Weights of a small transformer language model.
Size: 13 layers, width 768, 12 heads of 64.
Architecture: rotary positions, biases on query, key and value, normalized queries and keys, local attention windows.
Training: a variant of Muon for these matrices, 1443M tokens, 11010 steps.
Each number is 128 + 24 x the weight over its row's rms, rounded and kept within 0 to 255. Layers, rows and columns count from 0. The size above them is the row's rms in percent of the matrix's.

# layer 9 attention output (transposed), 768x768, rms 0.173, rows 551-563, columns 384-511
size [ 94  89  98  96  99 100  96  97  98  96 100  95 100]
[[144 118 147 147 167 139 151 141 158 145 110 113 122  92 109 110 129 115 125 131 125 147 136  83 136 121 120 153  74 182 138 125 115 158 121 108 135 100 122 129 126 122 131 126 138 154 160 139 140 182 151 120 115 125 120 181 151 125 133  81 125 115 102 171 148 109 124 134 145 146 119 106  75 133 147 178 118 153 162 109 164 129 159 132 111 155 131 119 132 115 122 143 119 136 144 159 165 143 115 106 130 181 129  98 146 132 142 126 112 128 107  95 139 150 121 111 131 122  96 114 126 151 124 146 126 152 142 128]
 [ 99 123 145 110  98 118 117 103 114 172 134  95 145 122 131 143 159 124 176 111 145 164  79 123 114 120  81 161 103 154 115  69 117 155 162 101 128 142 176 137 102  96 106 118 173 125 142 114 119 154 122 127 145 159 152  74 166  99 132 112 105  51 146 140 118 111 127 114 138 123 162 154 122 128 126 117 108 132 141 105 109  95 131 139  97 112 144 147 146 135 151 164 165 142 134 115 161 114 167  95 109 108 102 146 149 144 114 146 128 106 129 132 138 175 138 133 157 119 142 164 141 137 166  82 149 147 107  94]
 [119 126 185 146 108 140 132 112 106 136 147 138  99 142  91 113 118 117  93 122 154 123  60  92 130 160 191 136 146 157  87 124 103 114 112 119 107 138  75 114 122 119 174 119 181  65 137  89  97 139 104 148 127 130 140 139 109  96 109 152 160 145 158  96 137 122 167 139 133 125 130 125 121  97 137 132 106 129 129 126 109 121 162 113 173  67 131 153 144 101 144  49 114 166 138 113 138 171 154 118 157  87 119 143 156 146 160 136  96 129 153 110 145  93 169 166 102 142 151 130  91 188 119 129 126 115 127 137]
 [ 78 128 152 125 152 111 144  97 117 123 115 117 146  84 134 121 149 117  87 148 138  95 126 109 155 131 173 151 171 143  78 139 143 172 121 130 169 134 116 167 133 143  97 177 173 128 159 130 149 126 131 134 132 138  96 186 127 153 140 166 118 154 114 106 152 155 131 125 142  99 106  77 126 134 140 111 144 112 143 150 137 168 135 132 147 170  88 130 127 136 104  70 106 133 139 110 136 124  44 129 107  78 133 140 133 161 130 119 107 183 117 100 126 164 133 100  95 132 172 110 130 160 181 168 158 102 137 187]
 [106 171 137 113 141 155 113 140 116 133 128 127 123 126 146 114 123 111 126 130 138 128 117 158 146 130 144 119 130 115 130 174 162 134 124  90 142 130 158 129 100 152 157 122 103 140 128 107  83 110 145 140 135 156 130 157 131 156 127 125 120 151 135 122 143 122 121 101 149 122 147 123  85 120 150 153 103 108 123 140 141 124 132 127 152 142 139  81 134 104 163 144 174 137 104 131 117 126 142 137 131  89 119 130  68 123 129 148 118 126 190 129 166 111 114 135 124 168 150 127 112 124  95 134  99  86 140 157]
 [144  79 127  94 119 119 129 120 152 127 120 158 134 126 140 131 175 133 181 124 152 122 157 123 116 119 127 137 114 153 143 147 166 146 131 124 133 157 169 146  89 157 119 109 143 144 135 142 120 139 173 127 129 175  86 168 156 151 108 100 132 130 146 116 174 102  98 108 129 129 122 148 121 140 113 147  93 136 116 136 112  57  99 111 145  95 152 113 160 142 117 145 185 187 101 100  88 106 120 101 155  99 113 121 138 121 118 141 107 122 121  94 166 167 112  73 117  91  99 120 159 150 149 129 113 158 188 111]
 [118 172 131 127 151 116 103 121 128 128 124 166 137 124  89 108 151 127 134 128 172 114 110 178 114 149 144  94 105 106 178 146  88 133 160 143 120 101 143 129 155 128 126 124 166 139 169 105 133  92 128 140 112 129 112 123 111  93 128 112 103 136 121  94 141 105 114 135 125 108 128 143 133 163 134  96  84 124 128 124 159 122 153  78  71 130 131 103 104 161 118 114 107 154 146 141 151 153 154 125 123 165  97 124 168  74 158 168 158 153 158 171 130 104  80 141 114 132 144 171 112 114 118 129 134 136 157 125]
 [115 120 120 122 124 131 124 159 112 158 119 133 134 124 144 171 165 167 100 121 105 107 122 128 145 117 139 104 109 134 103 148 142 141  74 101 106 104  79 120 144 125  95 137 135 166 144 121 165 173 116 117 113  82 112 106 158 129 150 117 132 152 128 111 145 108 120  77  94 141 141  98 110 141 111 108 131 115 140 138 148  95 150 143 131 115 105 133 118 119  89 127  89 132 115 160 136 116  93 112 140 168 135 132 167  70 110 107 160 138 153 124 147  82  95 171 141  99 135 132 146 131 125 140 121 119  97 152]
 [139 109 139 110 145 149 162 141 171 128 119 118 148 121 115 157  88  91  85 108 125 105  92 147 129 162 117 151 206 101 144 133 104 121 126 109 102 131 168 123 177 150 115 116 146 116 108 118 119 122 134 119 168  81 121 141 138 131 162 102 147 128 141 148  96 115 100 126 132 131 137 109 141  82 184 124 102 156 124 143 111 140 135 160  90  69 133 132  93 101 105 120 160 125  77 122 118  74 134 132 133 136 153  85 129 107 150 114 112 134 138 136 129 147 104 138 144 176 126 143 127 134  90  98 132 150 120 148]
 [102  83 117  87 128  98 119 115 123 124 154 116  93 109 130 118 146 138 134 134 148 109 119 110 111 179  98  93 175 177 133 153 156 154 150 152 125 116 121 115 114 133 154 157 124 131 131 134 116 152 143 101 147 178 132 200 145 137 179 136 119 123 112 145 119 106 138 146  89 138 136 117 179 153 130 115 144 140 139 157 132 143 137 161 138 142 122 144 148 134 118 115 111 141  91  68 151 131 131 144 157 119 101 143 110 113 142 109 144 107 136 121 148 119 110 127 158 158 146  87  93 150 133 130 160  75  78 152]
 [146 117 110 137 138 122 131 132 146 115 170 124 143 130 106 123 130 100 147 147 116  90 119 146 117 144  98 129 132  72 123 141 111 109 123 139  65  88 125 147 115 125  97 142 105 119 129 127  86 120 120 167 141 115 137  34 142 158 133 149 140 140 142 122 143 127 118 105 143  98 139 101 109  91 112 104 109 144 136  66 127 114 112 142 151 157  86 134 137 148 121 130 184  78 110 130 134 107  98 117 155  51 179 159 128  85 103 145  99 123 129 104 169 137 166 136 141 146 116 103 121 120  90  80 113 134 150 149]
 [ 97  92  97 118 127 102 132 122 148 133 144 101 108 153 143 127 126 125 127 104  94  94 103 134 170 125 139 122  99 146 134 153 117 119 136  94  98 113 148 130 158  94 133 142 104 102 125  91 133 116 151 125 106 106 128  66 105  89  86 106 108 138 157 162 157 128 101 140 168 123 151 156 138 140 112 104 156 122 141 126 150 137 120 111 116 103  92 154 182 151 151 143 146 162 111 137 121 150 122 186 142 122 206 151 128 131 125 131 142 176 125 152 104 104 118 136 142 134 121  97 140 111 116 111 126 113 116 138]
 [ 80 151 140 159 113 105 141 129 109 181 114 158 137  94 139 138 129 143 145 140 154 130 105  95  98 121 133 137 121 141 122 101 122 121 141 127 104 121 129 148 137 110 150 120 136 165 131 160 115 145 154 118  93 107 168 201 112 137 129 116 127 153 170 150 104 117 114 138  93 175 129 150 173 148 145 143 127 142 145  98 148 134 144 141  99  80  85 109 121 105 125 137 120 121 106 114 139 119 129 175 120 145 135 123 139 134 172 127 132 128 108 155 181 102 119 131 130 118 120 156 137 137 179  81 133 143 158 117]]
# layer 9 attention value, 768x768, rms 0.0643, rows 552-563, columns 384-511
size [ 93 100 103  98 103 101 100 100 101 103  97 104]
[[ 97 140 107 141 147 136 140 175 176 120 179 167  59 136 130 167 118 143  96 158 107  69 123 121 137 103 110 151 142 137 175 126 172  98 125 128  76 142 119 180 127 137  94 115 110 175 151 109 121 132 115  97  79 126 166 120 119 119 126 152 156 150 130 110 167 130 150 124 129 135 117 151 180 125 150 134  94 107 101 169 134 140 103 118 161  91 133 173 139 157 132  84  97 137 113 159 170 139 111 151 103 136 125 113  88 157 133  91 177 168 141  75 129 115 136 162 154 134 102 113 142 137  84 116 142 113 157 152]
 [143 104 156 140 170 140 173 172 153 120 123 109 103 122 141 147 163 143 150 133 123  98 171 126 109 140 131 118  93 174  98 168 132 123 169 117 143 133 152 177 171 141 129 148  87 128 139 144  88  89 176  95  90 128  95 143 119 112 113  76  96 132 141 127 131 110 153 148 133 100 160 156 151 140  91 145 108 151 127  98 120 121 132 128  84 100 126 125 128 115 152 148 146 159 117 141 130 100 128 164  75 129 118 126 105 112 139 129 111 189 101 104 113 130 147 134 128 125 101 107  91  79 103 116 138 145 108 139]
 [181 152 135 136  98  97 141 146 118 122 118 134 126 145 119 126 122 137 154  93 104 155 134 131 112 147 133 122 140  92 148 128 121 113 114 165 134 139 189 128 109 133 110  82  73 110 154 126 177 140 124 141 180  92  95 215 121 125 119 103 163 112 134 134  95 150 150 107 142 120 132 173 135  96 117 117 125 125 167 135 139 148  88 132 118 127 151 120 115 122 108 113 137 107  98 117 157 114 184  81 118 146 149 141  98 143 157 140 139 110 134 139 143 125  90 106 120 124 116 120  83  95  95  96 152 133 112 109]
 [164 143 115 141 151 125 140 142 121 140 131 157 126 114 140 120 124 146 140 119 102 130 121  91 123 122 160 118 112 158 133 131 140 106 137 151 107  90 137 148 122 118 134  90  98 143 122 138 109 106 157  83 173 102 117 195 108 140 120 155 134 143 141 120 169 119  89 143 127 105 106 132 138 105  97 130 110 132 104  98 133 103 124 133 135 136 121 169 134 125  94 162  85 110 132 140 155 151 107  98 142 154 136 104 137 131 143  88 130 103  78 136 115 124 146 140 107 122 105 150 146 125 178 132 116 148 111 106]
 [120 140 129 126 128 135 128 120 142 109 152 120 171 129 116 119 139  85 101 161 109 178 117  99 150 141 136 106 101 141 109 131 143 132 141 159 130 127 102  90  88 120 100 171 105  87 129 115  90 146 102 162 163 145  80 200  86 123 123  93 107 142 126 130 149 151 163 103 115 103 140 115 146 158 124 132 166 100 159 111 132 122 105 122 185 133 124 112 134 124 120 126  94 101 151  99 137 128 158 136 133 146 125 125 127 151 139 131 170 111  90 150 126 136 141 129 144 162 103 132 130  88 112 105 140 135 100 108]
 [131 104 123 159 105  97 141 138 120 120 117 103 123 135 112 101 102 141 106 120  63 130 125 150 131 110 160 167 116 151 156 142 114 128 136 117 121 138 159 108 128 166 104 173  87 115  91 144 151 152 168 112 143 164 118 105 129 127 152 135 133 113 163 117 170 150 145 123 132 132 131 141 109 115 166 144 152 101 157 101 184 132  92 159 169  91 127 117 138 105 148 103 152 150 145 153 126 102 106  80 167 111 160 157  96 168 119  84 153 121  97 135 143 163 144  96 109 138 109 106 166 149 131 142 111 113 135 154]
 [127  88  97  99 158 139 129  87 138 100  95 139 114 129 135 135  98 106 123 106 123 155 121 108 136 166 139 113 148 101 154 153  89 131 149 103 122 137 173 164 152 150 141 131 131 118 128 169 107 132 147 109 110 153 119 145 128 118 119 142 177 177 132 149 112 115 157 112 135 166 139 139 154 126 138 112 148 157 159 135 155 139 118 150 184 131 121 118 155 160 143 135 146 132 118  83 108 197 137 164 103 123 136 143 115 146 122 142 128 122  87 120 145 175 152 112  92 167  94 119 145  87 175 139 104 152  94  88]
 [105 145 161 135 115 154 112 148 135 101 149 117 100 107 165 130 107 126 125 187 174 127 141 119 118 116 135 119  95 166 123 105 116 133 116 117 176 147  97 156 123 137 138  99 116 149 126 125 150 120  97  89 147 172 175 166 133 125 155 148  96 136 160 141 112 147 129 142 119  98 103 156 128 149  55  78 198  89 104 127 132 127 112 158 133 153 136 125 156 138 112 104 121 143 148 140  84 157 143 167 112 126  87 151 108 118 130 134 167 144 144 126 145 129 135  83 122 147  91 122  92 112 150 130 121 120 144 146]
 [126 134 143 123 129 124 125 105 154 120 141 110 144 135  97 131 119 160 137 132 105 137 120 132 102 170 128 123  93 115 108 109 108 140  96 111 192 150 168 142 139 130  61 131 134 102 123 137 164 124 136  98 117  92  97 238  85  77 153 127 117  96 107 171 119 153 155 129 160 132  94 117 114  97 103 156 128 125 111 145 124 138 118 119 120 120 112 137 124  89 113 158 156  91 182 158 138 120 103 142 122 133 113 135 112 130 140 168 137 144 137 119 121 153 134 189  94 145 156 123 145 108 127 127 135 152 116 122]
 [117 114 176 100 141 129 126 134 110 110 135 108 100 147 120  89 150 165  73 112 126 100 153  89 163 109 103 145 110 132 114 167 137 110  95 113 184 148 179 128 118 153 120 124 114 127 146 147 168 155 134 106 145 112 121  30 101 108  86 113  63 121 115  92 112  97 124 114 133 139 113 140 127 137 145 141 134  97 136 144 115 107 153 106 133 111 114 153 144  99 144  99  70 187 111 112 133 164  87 114 129 140 119 132 139 105 141 100 138 133  68 133 116 145 121 107 137 139 113 123 141 164 130 142 146 114  93 130]
 [109 180 142 127 147 122 143 117 148 132 132 167 131 138 110 119 165 174 114 147 173 149 110 132  70 155  85 134 133 128 133 139 120 147 128 120 131 136 126 128 151 158  96 119 108 167 114 154 140 141 123 106 144 158 139 119 148 127 144 159 114 167  98  96 135 129 137 157 133 134 111 142 107 137 122 158 132 131 153 145 122 140 141 153 111 125 135 161 180 108 115  86 148 130 173 114 153 155 102 124 113 135  99 120 128 173  91 119 117 124  93 102 123 111 175 161 135  80 173 151 132 139 117 130 147 171 124  95]
 [120 130 113 158 130 110 117  79 160 140 148 116 154 123 111 125 147 130 165 113 101 133  90 122 100 123 113 129 106 108 162 135 137  98 135 127 137 118 105  77 152 124 136 132  58  76 130 131 113 139 140 104 137 144 132 250 149 124 142 149 118  78  64 111 117 175 140 135 136 114 171 115 124 136 106 150 111 112 123 160  95 138  92 125 143 155 137 120 110 133  80 106 124 155 129 155 182 151  87 147 131 123  94 133 122 148  82 127 166 142 105 172 130 166 126 127  58 122 113 122  94 113 131 133 133 128 107 142]]